config = dict(
    head_dim=32,
    parallel_block=False,
    init_std_down=0.0,
    weight_decay=0.084,
    warmup_steps=369,
    doc_mask=True,
)
Each number is 500 + 40 x the weight over its row's rms, rounded and kept within 0 to 999. Layers, rows and columns count from 0. Numbers have three digits each. The size before them is the row's rms in percent of the matrix's.

# up: layer 7 MLP up, 384x96, rms 0.104, rows 303-334, columns 0-95
# down: layer 7 MLP down (transposed), 384x96, rms 0.0915, rows 303-334, columns 0-95
up303 091:518397611449530526489506459502477478498510508506488551472454512533510545487487505528468473524503532494553555496556484490512464545596484427524498469510460556476483534444462501516514555453537576564572505487455448485477534488493506532505541485441493503390513519499378473514544527479474532490
down303 095:510458505453496472541466572456436509481511525479453503490496460470465523559551468501462519595502497513460470459544505513466492553482494457572498504460557434518525470532512552527499448461525550500455556442437480490529473486533499453577557457459530413539465431552529496443426449445459468500
up304 100:482421564469463496465568512462454538471475510521457462564510462524455532437500524536534498492545477472557550407447477547448464457562505510525507439485520495535493587558541485447458517488501513539544529533444570501536500495538504418493460548495499569491591486477550480504458445514534521498
down304 104:469553490549483561448449550619473471446523547516578539511498459559512441564519477484467472548480493480435536486456478409536447515499484493492510447496503567537491501511535462548468463541503497562496441511579499523546462516457452509505469456498518456442559549499472528516521554469554544509
up305 089:476463556433537548441508472474522489495489571502451468521466539487495516489423521555496503524429573457571529525494567564535528569545526534533493512527450520478552580542514479424480494512475484517537497458459446492538516499504499435441534531414587501468481502450501520556563467483473456484
down305 092:568460523571493477515515594545491429495503524507520448519549503503525527544493492523461512490506542445492460506432540426450580412489474495469567519525486434471521459505491516494454419494514547414504488501504514521519462422441429456463460529504479487565531502512489466449485593478500539493
up306 087:471550553509541509458496542526530481479465530536545530453510487571455539496532439481553525514507492498559493515549488489446538434498534521472400484522441531509498488532513563496501602457494483479521438508535456429547516475538494453461479602453503541519495462443475524484477507611440512442
down306 088:501543469520469513459475522492524569476472567509480578490437407529491471533529521546475521521435459440550534468509534558521510492461466510559582448483523518461488513526485542544506456469488567494501546457461442573479442496474517416611539496487440507534478546508485516431494542473450487496
up307 092:481420517551465504483495492480496428459505467607473553485508485564518483429447506466468459454542490450523612500520498538454495539468488486492530513451464533495504574563508489451494458471507508525513541496487485480461503527497406493498410526533567605468474458508506502562493437510534546509
down307 095:516471550552477507547521460501497433494492483454562481544500538505563514513454435547425518517523500515432542494502438507510469549416582516478544523503520485459458481546531515555440498545507539538455463538522506494543492545471427566499453463533499527413545560541460573470440463456508465459
up308 099:535428504536547495502482522451515507529483489515531546480492426493456506397491519466553471480510523440507535439520459514464538506554564462546480577537522430494456467518520491530503485520532563538515584540536455505484486481494471552472444521371472519518475412516465415495528520490470479550
down308 098:497503555476519587493562431500505538540541428450492490535494477506470484462516502536497555509513447496505548475549584438503514475440476516513530549429521507465579513492459479470543470562523502499561512456521530505487610491567517514484523500482481519414507517517503377532541491416505491530
up309 090:468451537525448485478506474487555535571542532522520494479504514490522497463482447496546526459485522500500463552412478476555472561507497411475438483478520452500478509552504457474481586514444456507539466576498520533444544468507581518482539535524609457450507510549522533531541618509498518528
down309 092:522512523535505548461398477558477445485550505405449498422513485501468566494470514538471498469490526559453447515497521451424484454446521498495565489504576522531436385454545495525493491507525578486475553513431546517512455514512488517505504494532415484531500509485500465510507527508436438529
up310 093:543468528447484483518485477508485542460552497502528463495456514508545473486569472527544495464501482435476470447513465534571492494500542520417491534532417422466530518486503456552570472468481513531524493539518582508484553477458500565500424511524502421408515485460402530498568499474545441447
down310 095:509445461473494532480516505479471545528517531503487544510478610450446574452428539402482532479542472534416541594443519525470450492562491521483520454475488499488462500500517496509545469464480505556443494547561437486480477517521539515466515571464491523482414555534482497555436527501510543469
up311 097:457425504537457455531532563487487482436469522498466441448456566627560499473493527488494476405492480469501529482501507517429545469570546495538495461462457481522467495520520433488455493527516469530505459456491487502490567568504431561496412502470522494439491476466452453483494512445487546473
down311 097:548478518437494536561534635585580503484494505465526467500479488492504502478518424447434516529511484464505444436487477460491578539476513476445398453413503492497501462456468468523484488526498441508463488479518461514579500466467555472568505526464552553482521531480557516519490493517487483497
up312 111:457535578510476498462475481451449492535559527503505445468450443503554533490477389529549489470539531464453595506506448483570544515558512437540446474504528496541497441504473520464462517486467468500560507525541415523502493409490502478464519503544470493500471512473529421530439428532509510545
down312 110:519401491541484501490425510531509524510439475477482562454509451473484531470486470439456513531604498460485482469438477527533597497463506507482461456537401518583534496473498431531489509508467468519511485552460492487490510598474512533575540507480574531504476485459509573488477478546513464451
up313 098:533453495547404496491483462457523485458512524512491487459541515506549476485518433575472480503557549439506531522471484466511525529529459396442526512550440524465539496536540494479427510424487422489536440545521560473532492560538478493476479536553552581470428511471431503524531474544542507502
down313 097:477514472524498475543444464506516495464488528525526441564472482534435426416481460503583499510479555558542550501457503528528457523553536548504505498439555528488459518499480481571526442496457533465517553465441462522513509505467520501507530502478541465442496595490488456484535414421411556463
up314 097:432516548510544504437484514516540509487523536563477487474503499468565497448520445443553553413580512532503584482491462471459526437494559463500500489494519481499482498475449557474567486496473423534493484490449480509477550471463473546523481576502487563424460543431505521502530564533550423546
down314 097:474573416421523573467520430558553529496474495466514520487475544438490459531468507501462459537504500474546473509492533478529439444516488436580460477503450503507495517487518578439505471497479487521491428470444438523521462581539461537482544515517434483414530556541523497498534487460437487544
up315 092:484446559515534457423443475510541503436492562501478508480459528502565467485555530490558569504514475468558533531533497520574591442490536555460488439465464474553514504496557448494462536418516510571522527452508474503502493499457488611452527498507510543490518464524539469433521453536455462496
down315 098:536503555564488493554421539522488480537485481491526476433457519463543514499502539478510548498450461521410533502495503491500500451413438499524522561494487506456477409514520496459560484496459493415513539524495542492508487567492472523518457439636499473526412517547506562459503487534463475545
up316 095:465397540497566438486484535517540483474479484522507470515490470482554464493522489533459521450500479523503453545513501547521507427529474505447480550509490433562500538522431527452498597444474555493499556469456553521376527556438493517485490532438502472475483462486516526576450486466466561530
down316 097:530504546496499529448470539483535517520507555567561486537499511507451475487500548486451522453451505523469475492487495532558502519530581572570575509477531474443501502495453411494446496546566512466472504452507437508509424558494467440513480504569485468405488467463507542472512407464565516447
up317 098:621508601439469533522559489519551500495537521495476516443486437484499441497505506511548446462516520445502559431451472541524488522494549498453389485557477472608464493544541489526508535507466489507547485528573496556529531508505545489505466474475458486479493452508555471466528467463543510453
down317 098:403526503571488541534514524501495509556487513496522510526499500516460504509466455520476505500488514406504531516586538505481492501467450546500507480472591476578469439498557538474525512485590503446458514468500556450506561503495526465599511518495439583446447475462530543523459471551558434475
up318 087:491447496530460394466457530455475466543518484510488485541509399451491522482571486570569523498518499486488603435481484507484504542510481497495513591524462486437495512516532479478499519466460501513491458512447474465480547478433502470400520505549490504468482523477412517555422492520436536556
down318 090:529489456495499507545440562555563514540510502475545522508563446491468500456454527486484528539464533534495539488491489484523493538526535453460513453546524475510503537445431559628492421483427490480483443548506493535540502459535435458558457450529576467546457453563522532533492512520484522575
up319 113:569485509472490536526486497456489470528506539530572516519431547472466446478568430497547580479524493454510540495494472579506479530484493544483486564529511436490435556552476541513418510459432457493468477483581497473428473521506521508485523545523464490432436540465482410489484465511521557564
down319 121:484552465509461563490501502502510525520563508507480524546527503593514472418469443442442459531509509427542475549498517495564424522472467515422466491479526476503539555508482445526574563520515537541497496581508469552529405531527472516500522466482543523498570541539534594524527462478473467466
up320 095:628500515480519509522484548497535529467541450473454476517490484594486408472488415488501511513451574515473492554494521489493566493515486535459502509519559417548537480512491525519492489494430544517528535498491586501396511466551540470470444506462487498438532512474465472498488569550459504550
down320 093:497497504536523527413455568520478464493520454485454502448469553469472575471513440539422555477579533507489494524454529475453498504545524462495524576455513531463516499466483541499452440529493500501499484469502505473529444515515528501668490487431504440529486532529489585557492450498510505478
up321 108:512472526447583532470512535414409528502527443551473465530532464508519465505562533541472482452490488526586491522517433487507593476513479555439433450503423473483490483533522524467495568434523467524528496482485521502496502603492482583477459561496514535484461554515506507509530459499432481510
down321 104:500575496531479536532467518488501526531504533476432519366516465529505589487468474433548543497480571466502534494454524469461518532466505468498417492511506584515541454475484518477479460494512509466461496474493531445519536486536496440444411577411464507466503468515415494470514463504530556484
up322 096:533547484504549480455513468458487496494534513548529486505449510525528410463520466496486513560505501451557453499471546599555508587535489537435495507494473515566578572438585459484509513458501461542513492473551540557497563459527460438482474497528540466496457514490514535446561501558449492565
down322 095:521457492533537542467486494485459484514546475525431531489551407453429494481510497490541569467468422540546475537559545446549421537469499449544567522535551541515512480464467454532528485484499460450459464448510445474521515443472440437485533495499463516525530571564431488467498520472446444489
up323 093:492442555438552495468553453502476547480554543515428542554502443529480513490510517480482511481487502524542490530461428594501474503503475595468480451544478462540462481490532492495474472436485477592522475516531484495527509464514497569475525537479540621420516483514537493560490463583546533527
down323 093:581496527533496455502494485447458483504433450466529533421520440470471490545509431423446579507589447455489494536560514493535438502503532497433455524468512552516519478536507512550556517474476485433438516491499464577552508440469543479526502422511492481474475476449477443512509443469529488454
up324 090:467529553497503447592503537388513483511537568492442541418454549530521480550444454487540480506506499542522524513535488458476502523559518563464485530510486512512508485513513484466460554535421518528505503520517396525502548558495549510545485447412549521428553486541477461498523516467484450558
down324 096:493455492524520526561465560545533499518495509513451467466508516518538509520427541491468524556580506465504450527493469574515537536497405467554578487597513476497521454547486487549570468527501607478481544509520542463531505522476496456520561476565460493540473454488525493490471566557560551543
up325 102:547489557474486520408551461477407516423525492585480464494463416512513517451575518605481456484546493578517487490470488475437436519532535481403484527464485513564509483475482479463500537475467477507530495537537585514471504528489526561502453524528533469477487513551439511507527466534489479494
down325 105:519531565493519462521472512555471507536598435512522568511493499456405515583491492439489471483482503475459483517492527513540461538467506504462556524460547573505598526533510485495490577470474474497485510517528496503480438525436457418532466485490469517434541454465549479593458469518448447478
up326 109:522455496533484541434488496480486542444498449550506587494514491483537485458512525486481473440536499474504505463528498500411562489537476511497536578541483413546569524503488508484496518506503516550505526471576458506525513541482400460425530581414559542464506463431475501542497483550483480417
down326 108:517529437611531419506596546561495543553450456444480587524574430521542468501544432492512509531497475441454439468538472536517494501538489515478469472536525489563529529546443510491497532542489516560507535497511481539490480483462476538509460486495497508485484551481542555490547490549453559434
up327 108:520512511507535478554498533440485510466487511493483544468405464486519479519510552480568487460508500490483452455500434489465469490556445472511469581567533512573493442441554440458472526517492510526510508504509509571438563472498527552370494519510505563477470406497490427533577497494512495521
down327 112:428517503505499441478446511515494526526473553506531521482481510417484546420577512505518492492515462530559521490467515537504513476463567542545501490519483555504445423603511448504533448398496481540506538573402514489495508575546535439494518546479474479516523509483505510445446473508447475570
up328 108:489502516512493509471490585500482467510464482554431486496527582543513470453475500583521514478455534489490518506523528547375488497519482531422404556505471486534538495521460488520515503429501483516555490483551515537467485470420435566459450532467488465508537502430476498467405522444452456499
down328 106:543475466555535558427543596541472499509459554511527478466493457424551487478494463546452512529482486502543412536541541498475510504513450466539553490510514515495542502492491475506464545605445502488509548497511446498525430536485490493513459533517462447418437521492528539478557561525442418551
up329 109:538519609564446428453539503475445433581566529571527540504483540565494495521541497411552487501564460496475522473561546499527451582488542471506466469477530459495533519523546471472492537526433528534490513483534449478508444501458473441537499527441505485481465475479496418470459503499505488511
down329 111:516547440576516594474494469460518468438473459493540477469517512467492486550552493506527432461536578451481514505470516493425451555555464521503518563489526508483517529537519503493586495505507553448512501539471460484539457570544490541438432491544572526445460477416465563511534546484525483536
up330 095:543440469446463498453573513450480442502501529533508473458499505492517493462490377547496507473499499528447540468532412511558480510485469492475377579470437501521521520501446549501543519508504481514532471459506448563488485521537489534481541528457589557488517415520467445509478517529504475562
down330 097:502564468516567466503465506477552498494518474499540486458507499493486492522500528513510450541478529456519566467526478535525562505470469521537471461598541558496522500477441388512548555431469485450418470538501501435528485411580593572518498507551472503545499490519486489502522508457428496556
up331 105:518494523504506463519528562504476473482527468525500485533499468544478528502539560585582494441537471531479573517451435582472485506463524460476486486485459484608549570474559468468463549493442478535442507584518529575466523547468497535509523500537486570491471441534480484597480514481449479505
down331 103:523525506478424575508536500502505428541482488465479529410574527513496487501526563541531501520565528511445531487567516404506523482417486452545519548467521509454446455502508483512537505482514383501519487469536469444464499485515492521522530492417402475507533555455478489492481433542478504546
up332 101:470523491493546479493524584505484524461553465501481523517476560505467488534468445499593450496479473478488501561461516590460535544551548552519527482472489527590432441509441501509470514451407539534535462455560480535516570472533531568484538508496545466473478472455476467497548584489449478534
down332 098:488426541558514540475460545490509559478526489563473446517488512509607530519461614481528505514474452411527468508546433487540477517478451474566569471476480441487499512520478478528505518523536512474477522516450471481514485406484501499516511504471428542539559446546507512466564404509508465462
up333 104:441511511531449528457493477424539517450556433541510447466480492546492469479614544452581480481541541452510499481516398475500530529566543552518479569499519479501489570460449506505488520491432523476536470452515437480521490518476458574534451507526490527464584530482540536500539532513505533541
down333 101:491542445504444513471457478414462536492483502499513497413443496502538488529433469540483550464549560511419505498413469431471476517516445499557424521581518483480467535559481485449485499528412510514503515543472537454493485451491557519557479513523517495508470415472475479500590517498498564538
up334 098:484432517448448523429511508466534512549553486495467475509514552478465443507503560560479392514528490425509575561506495527532508541528467525487502458492416538532479483501498508447484528502467457531555550411504498473431520534530512440472461490483495522437516514533463447510565511537473504616
down334 101:499468477565588513426439535465474557436434509521545486475470503440494431514596545517439529464503485492516524508486479484540472567401581548520520508529508466506468524539493497565508559509539500497541558509507476472512513537503487484414489474495503539504484392533558529486509475453496442523